From a checkpoint of a small transformer trained on Wikipedia: 8 layers.
Each number is 500 + 25 x the weight over its row's rms, rounded and kept within 0 to 999. Layers, rows and columns count from 0. Numbers have three digits each. The size before them is the row's rms in percent of the matrix's.

# layer 3 MLP gate, 1152x576, rms 0.0997, rows 415-426, columns 0-191
098:522469485505557541490512476451496485510457488518500455506491510490484493492503498438502562514506475516520492499517547490490486528515505481477503528478488505502466520535514471522505513473439524500504549508509484452530489516488510482531460470515496514516545502491502458499483507551515480481533488468447512502496529518446494574511494524501510524498525481524495502462487541513545535499488496507497518492441555483490495512522498486520506485468526495504508494523483510537508471506504521480540472498532512496512503492452514507478500505476496553468467457528503492519512536525542473518
101:498507500510448455571499487483525497549532489485475475478531446524524529501490469503537480524506470483496526488540523492503511454510514516468473514492481539543500524527519522558520449528564499504504470528503529478520520511484494554519485525484511489464549506522487494470459460520493515529500531516496518481518544547467486471546486487489478538444489509478470472508495491501544432509473475488510506473508528523514499470510514504469540483496531493482466503511419520481477495512531513509506464499506503496521487548532521492498509489482530479516495520464513476491490510497467523533
106:492529495494458485565487480465553504514483469476455505502507477501506525486541493496512518471505509527502471504521465523498520529513487522513517518483547521549462490487498503532472511467497490480494523503505502519516533492481507546463507533503513537486479531493486506486470508509526499492491530514517463496479482542515523523460448490551535502549552480515510403489456485488497473504506485502449472552488504510532457471502472490494515508489497510468512528495494514503509479522515510508466521514505548474437504509495515509516518478493488510464496529496487544466487566502488517483
089:502500470506538540520492522477494526478499541548495505462516484523492494495523518513482526516533500464509506510495530504554515491515475486463507520499476536533556510481530448531489487513466524478492483505517522507468525496528489511497501450497481485543503439523490498492470491493505483517533482469539447489491488488462518491489507449483474534488480537520498495547463527523549506549523482540494508551484458473540500487506517477509475473521491484499509487487476485497479448501477531503454511484450540482502420494508527516489567524492478497506461525496500470493505537513440533497
111:496526487496496480431507540496464539488515461523481498532500540516522526511465498496522514502521494476495503511472467537501446453479513421508487466482469476519466529502527548519481461490512525473475476489515535490542481497508493512490527478498482474519477528499490555521519493511522474474477468489516514532515512471491511496530478487540502513519557520509483495542431517493479493469500542495435466515523496472491526463499490515521477490467508468502502510508506479497476520433468520490492462498484474483503439537513499505504505488470491513454507559546517488522481523477514500521
095:487554474495521491508493512398464587538537513485537499494478507510533557504517544506482500459526480513467482501518467500474495481467489467495502503495505512490514503500493503495526462486475500515526523495509478456523527498507493506543560503496530523499497485537519471492515501522504497531463502515502478502501526485506528500480506499499533521462520500493539498474502520482500502489528496459488504507495498506483590547483484521504508502492503484508481484480504468552495504480485515490451499500524475465546486512501513446495497526548522510505510506466541477491519489503466535454
106:488464465501524455482504502482475525468484540489498501529495514500521525498510539467499469498517495472510457508452505523459497497460529498512548471472506455554494466545504510450479477497525504457490510501499512490511501513480549418503514508521558487487466478480497479465512465557526487517477528489472489517509473518498464453509447511485472524515552509477508494513551516496490458495488447443525459504521473515521506531489537453507515492505526523479529480487498520524469524463468479537524507473491490502523477496481502510522497459539515476490473477529505481504549499502507508502
097:523502464509525485488531493534500508527543492498505527485502525490516472511482509453505545532477511520484524512482502481511514510527488538557481491525485508477500540568521477498481532496507543506506546539510501557518517505492504499457533501450521487550495516464495500522560460496470466518481460461564496524512502497494516494473529491497526530482497511494535518472503481514536491523504523503511494507515483442528457535477479483508483461472456470497513520514462536471432517513505530500520515513470474507483497515542501499504517480510491509508479517521475503528495521462489491453
114:530552459481494490500505520462464448505500505489510480499469474519473513516478499476490522476519488505497527525505573499527492537493485492470507454507489518499501485495495524519508498494533521496544484492494489501520526459489492483474543503494531546476502523490497504465563525513542508441551483478462505488455479518504519483488510479501504510516456526510506538521494520529567470508477476498498535465544526466489467482461517534536460495534528497466522500506469504490514532530539547487498438487530477504495450486510480510511450484492526493517478587493530467484485488505492541498
100:502439521482543465509494498520486484490504529521479504453500482494460469476464506524474495559495512506476517484479514500502517531477497474518521480456526493469516512480532501491530487487515488502458470489516523515455447495544510522503533429460515495469511496480471484479486516482541506492514484476487481509476531520484487506475490492459528496525502533536507504455507523549543551461516460523478480477487520473512469516483526534507539486522509496517486477495504518502455507524549485525509538494480469488499478500470503546491505438527488494540478484479517470515482545484541512495
094:522504513484466505514469516492496505505494492528494467510490525514486496477479508470475469518501495493525508513529488536491509535491498503470482488464501515546480533479517474469507491491523489504467496498488524518500533550465491485485482497527520439465516433535540513535487443495523518479489473483512543462524463520503488483538526501501537486422506500542458466508531517469462506499472483514475492441507467516530497506508480474490523508505532529517515535475525464509484504483517548549494525512492486514551525523496476519476526466542509485513535447536474548472498480547505523530
096:433455483485476517524501459534439457506533514498515519524473491471441513498468495485496518538493507464510459510496500480485487526542478482516499523502491509497530507495484512511492497468507508484551479486493560499465440505508474539477531485505522438488546496493490518489512534547531473554480514513487491526491468506492570494484470457525527477493502484491474456484515522491505474488487513552484474506484509504515435511493536504530476524498538503474459480546525512484452517504461486508481529471498510482476496503495505517518515468526500545492476525484478480526527547519484504503
# layer 3 MLP up, 1152x576, rms 0.104, rows 415-425, columns 0-191
099:500524523507489433501462511526498555485507495501489495523478486473484520511524488516518478495494544528454467490494492536476506527517506525491450470485507500501511522432531559514507523477506522536480508505519532513471494496560470474461518503477522495508495497532462475486469523466534520483537511459468532500514525506497489483525509499451475483474510480477470461524482537457493514528510500502471491491517466461492493449486526483522508506534478498453519488530473454486486504480479444572483533492480495521471499472510478510539460497527469480484534523523543551520458505457485524466
100:495498519466492475561505498489488472552507455419487500443463472520570517507488522531511510529467505513504511548483525503483478509506440506482526514496472516508493526530527458471491499518509500448466488488528486487486496499519509524523500482493452476476491457504462475505521537522540514507519520477460504480507525499486491496512482478471478511489470486506508561525517476532544455470462483510508504532484493520517503447462563519480542482527516488511491501534480459494480463532517505498502475486513495493499477537499504518493492509489468479515492537456482481504524470527507522493
105:487501526521500525513510487578534475485512521470568470480492518533498515451511496477497468545482453494458487542439525512486491490514532452508506479518492506480525521475514520510486481527519485491475508487461454512484520443476471482516547524512527475534537453523512516478524471502476511513473483548479524529543487481510519458536514432491452494524480496501454507533498514498520530576483462482494526467517499506488527563485543504494500523501520523512464468532477506516493512493538466463486506494516509511519483504508464525465461507544510522525486495526518479490507479514514503533
097:483496476545467515508527453510482501470495475504508471503559511549500518502556548503471495518501499506493508511467458510487469463498458557497500439520511480550480492483519537429543484533493464498501496522519476490501498499508491468496487531484499520502491551528494521481465506493504512505517491524465509509525505492442447472482485505523476499508539469510445543505476527499516468479491495460492505490514507496466533463490499543530465465458521483505509504541538506542495518486522531463450450551505515525478528521511503452446522516497513525520471505479526505485512462502446528535
117:534541497510499486485511462530506499469492483494453469480500488497507528525505431509466509495501532491480480539465490515463487512500452517523489507519555507439448538521543463478482496513499458510502543501461491487468511487537488493504462510504526520505519515468498482496483520509501543505502511509514492488518508519491511493499548492485476488480525498426493485491481510477507501508491494514567519497473464517531501529487509487478519473505477504446494558452477497478505511507493476563485519507490496514522481487503520464478504479534480497534476507517531475510500484539511549474
099:507538512496464508462497480511495520492470531488459484509440516512496554492502510481488488478450514501530492501504513553520547487532488499554514520507522480510520534528516469458521495526511522521536475483537501481545509498508490535505496506533504553468492504505513490504499549502514497442571536527530474525504486517455527450525462566512467489527524469517510513517490485520484474480513525486480468492518533521496489519483533495482483500515521536538455494486477553515494532537504529505522491485500516497517503514457499498524466494515483490486478523521481510504485485465551510499
107:494504493504546543515503483482558509495473516500499504507472491520492527483474484526505457534494492485518502503475462465415428509469513502492519457463506513479481478497521496458478521476525487511507483450544519513544510483465472446524520505460539507532492530461507504478546498504509524497512505497508507515513536487484501485522538530494528493508499500501509504474538495468471454539528481496528482459485462535500485498477498512481504513511498507497520472448484459529453510535534536520512464476482517501503490476468438493472523488516495513476484486481478463503486476563545507544
101:489541511481466476510558521488540510470469515485488515517527479538493514512535515421484511498514479544483517477501477517493495545554477492443511517543506485468507544457503496487502480476456561460496496507469534507466481483498567523526482542480490467518520498541517503477478481506474521494523495450510479510470513472491474480533516506512498507554508487541487526514487496443469556529481510490494471545500515496500444446510525488464536461516534544544502502490495471522514513522540504513544463488557489511520501503444501489510503452522520525490522495493470495457454476500498502501
107:504491520502513488548480510521492512488497499512431545464510521487484499455518484458504511534509471535533485496518468486442484552520482514480523514485533494467468499484499490523488496533504521468430486474484517465501499482495512485506503456507469516488480525537490514465478467496503489560489490508514520508547497502482526486495457530476470519530496528481446503503581544470483503472527482535480466538485495505529486484477539481489561519524525532513490514498457484510513523526475493467482489481485485468518510471522542488539468488482479531494528468561484493494500522494529515512
095:504521527474459484533471473509467496501489510538482509499518518463472524517525464498510512457480470473510513460482477519526487511495485512498512438503505530452542501496544468516511488510520555500500513498483498504518510536507516521497503556486523519441499473540485517474511530492502456531519506513463494486516494482518501501495489500534471519520490472514481528481538534473470496536523474510493477483498482500500480546531473460491498463526487528533480490508508488509467547506488492507510490418538512498543502473493509486499512544486525515547532499518518488492504442468513535477
100:532520473486496551481490488481527477484492495531494518486472478492470473529518526485515487530474508504489510505498503460539498503509527512509516515508496530518461543435472490480526583489427491509502475487508494510464530530504448493522491486508450489478507502481482469530490510490508483484499503477523524493495471501507479488546496505484502512483508469537482493520494463503512487489502501494454507483466510488555500527468517484465528510501515513481480471466470523503545536506539520491493487511483463512503531484514509541440464506538471515501554457505522481455490478563513501527
# layer 3 MLP down (transposed), 1152x576, rms 0.0976, rows 415-425, columns 0-191
096:480468497474502511505520529465529524490511516504471511466496465504526516508529515489495478474490540469498540490534480489508489563490498484499502532502482556467503485456498533457502487494488502517488463509500469495457517528484491463460465488500495475510471479499465534500491473514481511485481479519514504491528496522473505486501534521502523466523512479488486488475523533511521467539477483478536519533542495514537469510499486494508475504547499500513531555487493517483532501469466492500489543467517473504546511495544443484482500499539467439527495489453505505545482465496499517527
103:449519520503531503458531505507541487499485468500509517530443484446491465512475461530483476453529500568514522461461486471535501514520546513480527537556513489519518476480507510526516507491462527510501419487496479502492495513501489536499517471558521544510471517498500474445471488561521500505512473510502579522489495496488515497514489520477484477535508499486474526535521493521479507548512511513520472480474530523504557485521497494532527489516487525489528512481515541499522570518502498515497505510507524513499445499493489541527501513505561509493482492515514516513520515531505507498
101:509492499492510499512517459447478494525475469482458509490494488485493490502501500543548491506463500526495504474530538510476519502514496535521501523488468508491511457411520513448516543462520508504523473508493467448512508510524493479483478457463518505502492532472510537513512486519517475523469481474515500506474444562471475496505472565463515478484484480512495523518504531492493555491483502523542510518507492495490531488486495479528497486508506502472494521502498508515489519482493563517533466455522487476507475483547536477492552458510494518513489472458518483468511510491486505512
108:516525510509526461472546467477469546454449480497515491511506526485500443497493493469505529483507482486514483453480482491497479481494474516501491477512519513490485484467494496499491495515510499502449460501472443491489480460440529529507471510482521483441510543477493530533488538492481538474533475477519542468527540504496470480512508470502473474463507479508449477534527491467483524501494485511509503522501500499483515453509490548524466474490523453493511521494520499547530500480479506495517513480500486522494537512546510477493505470493540496464491467497524476521485515491499490514
098:479468486520465511500462527479494491511497533501549481492452454522502492523513538504532508509540510437523506484503506508500501558523511518454543506503496484505511510521439465516505483515519451526535534493513472492474531486480551501516493548498493498500486489522537510467486553465504524542507529528512495518470477511479480475461524528478517509464488510531482508515524481503480555512501486506519472497499534497508509519475524480526500513480475538503476461513432477505476487517540473515552520502529496517530484463531516482511515535480508481527531473508495528463494497468497503466
098:544489508467564498523500524513536486532526503491554484503508497502462447526498488504457486531483558532534484515465530459487489479503520512494573470512505470506541491506515490492545507479479489468533492549453478504503511475507501491503500499524517490508500514496498576498551473488529472511501526488512498482454495535509481469528545451451495502463468464495516471544490479487506552510509537482508477493465493484510507481476508492512497510504501476521515542524527489536500481497495522529481501544515551477546486481502466489539523494517494475475499512513506496478542493472508512510
098:524478527506475529466489503485462464473501515514577452470535525507485465513514487540495501467523496519491502509511487522550482515493467491497517536523534483484490500472513491556512512493454511513529535503468485470496464492488467521545522491525461481500468518513477499500510491484484491477456504521495525498475479502482511478518492454491525516488454535499521506489476469520559539508473554520502472514539582494510507491490511540513503526496489493479497544536515519465477527550528484500493451493480501509537511470504459535463500502477470475480488533490504491492517505479515494487
099:480482476507499443492539460498490492453513481493523531480471482487477482521498493529467487544547525530524488469492526521530494508487465572469483536575492451477508489516497509506514494479474519513497455509527500520522473504524493482478542478543509560527507515537505480518490521501512510490535506510509525529508474494472500469481519515527515524491500492480453508513481478474495490552470547491520504478466525477472513488481453510492488530424501480499473489503497507508523466506458534488535497543481503458506486504549486495505489521520493517463534480484476481501540490490466506492
105:493502524504513517528495494448499526457518425516535454535471492466438484511462489483495471474483509577504519515498513496515524492518540501505501498532476474504484489498493517499527519474516513515510519511463509425509447481497475529500541527488521498465533482537465473528511539531518513531471475501470506447480502481496526472491502452506499501480501516546493486495456529504524509475461490501490502479471524467497521495526483493553497469476547459496516464480477468520503463498489466508523479541497519501455499445489499540498485515481496500489516499487521479464532522527490487457
097:540484477547442515472462485509536474500517547478502469477445501536497538485489555515465477511492478526485476474462474485550455479503528475486495499467478483506581500527487528517497500475523486464514501503520500502541492536519455493510504498484490523545525524510513506495516476506479485464540548519482557502504475494540489520528524537468470490515496509522532495543500514507529492482505529542560539498499486505542535526495457482498502491465516518474492570515521488473522521502501524517507494529498541470511510478493507506532478513502471480520522517473481473519516492505538504519
095:510468467487489460509533459556515523478489484511531512482531522525490487489503471504496509485503479470500429522458485477451459541505501522468525475507559505463479461522509479470514448494508505481506501518545493482508475490480548496512492491475539518489511496531490529513551504516515526487463508550483459505539491483503483455505488499541545497482460518457514522494504522501492495530498526537508489478542531512495462464477527470506468522499466486531503498523529496486521525500460499491512490556482491474503494525515511536506515529505518477486496515517538528500505497487506515504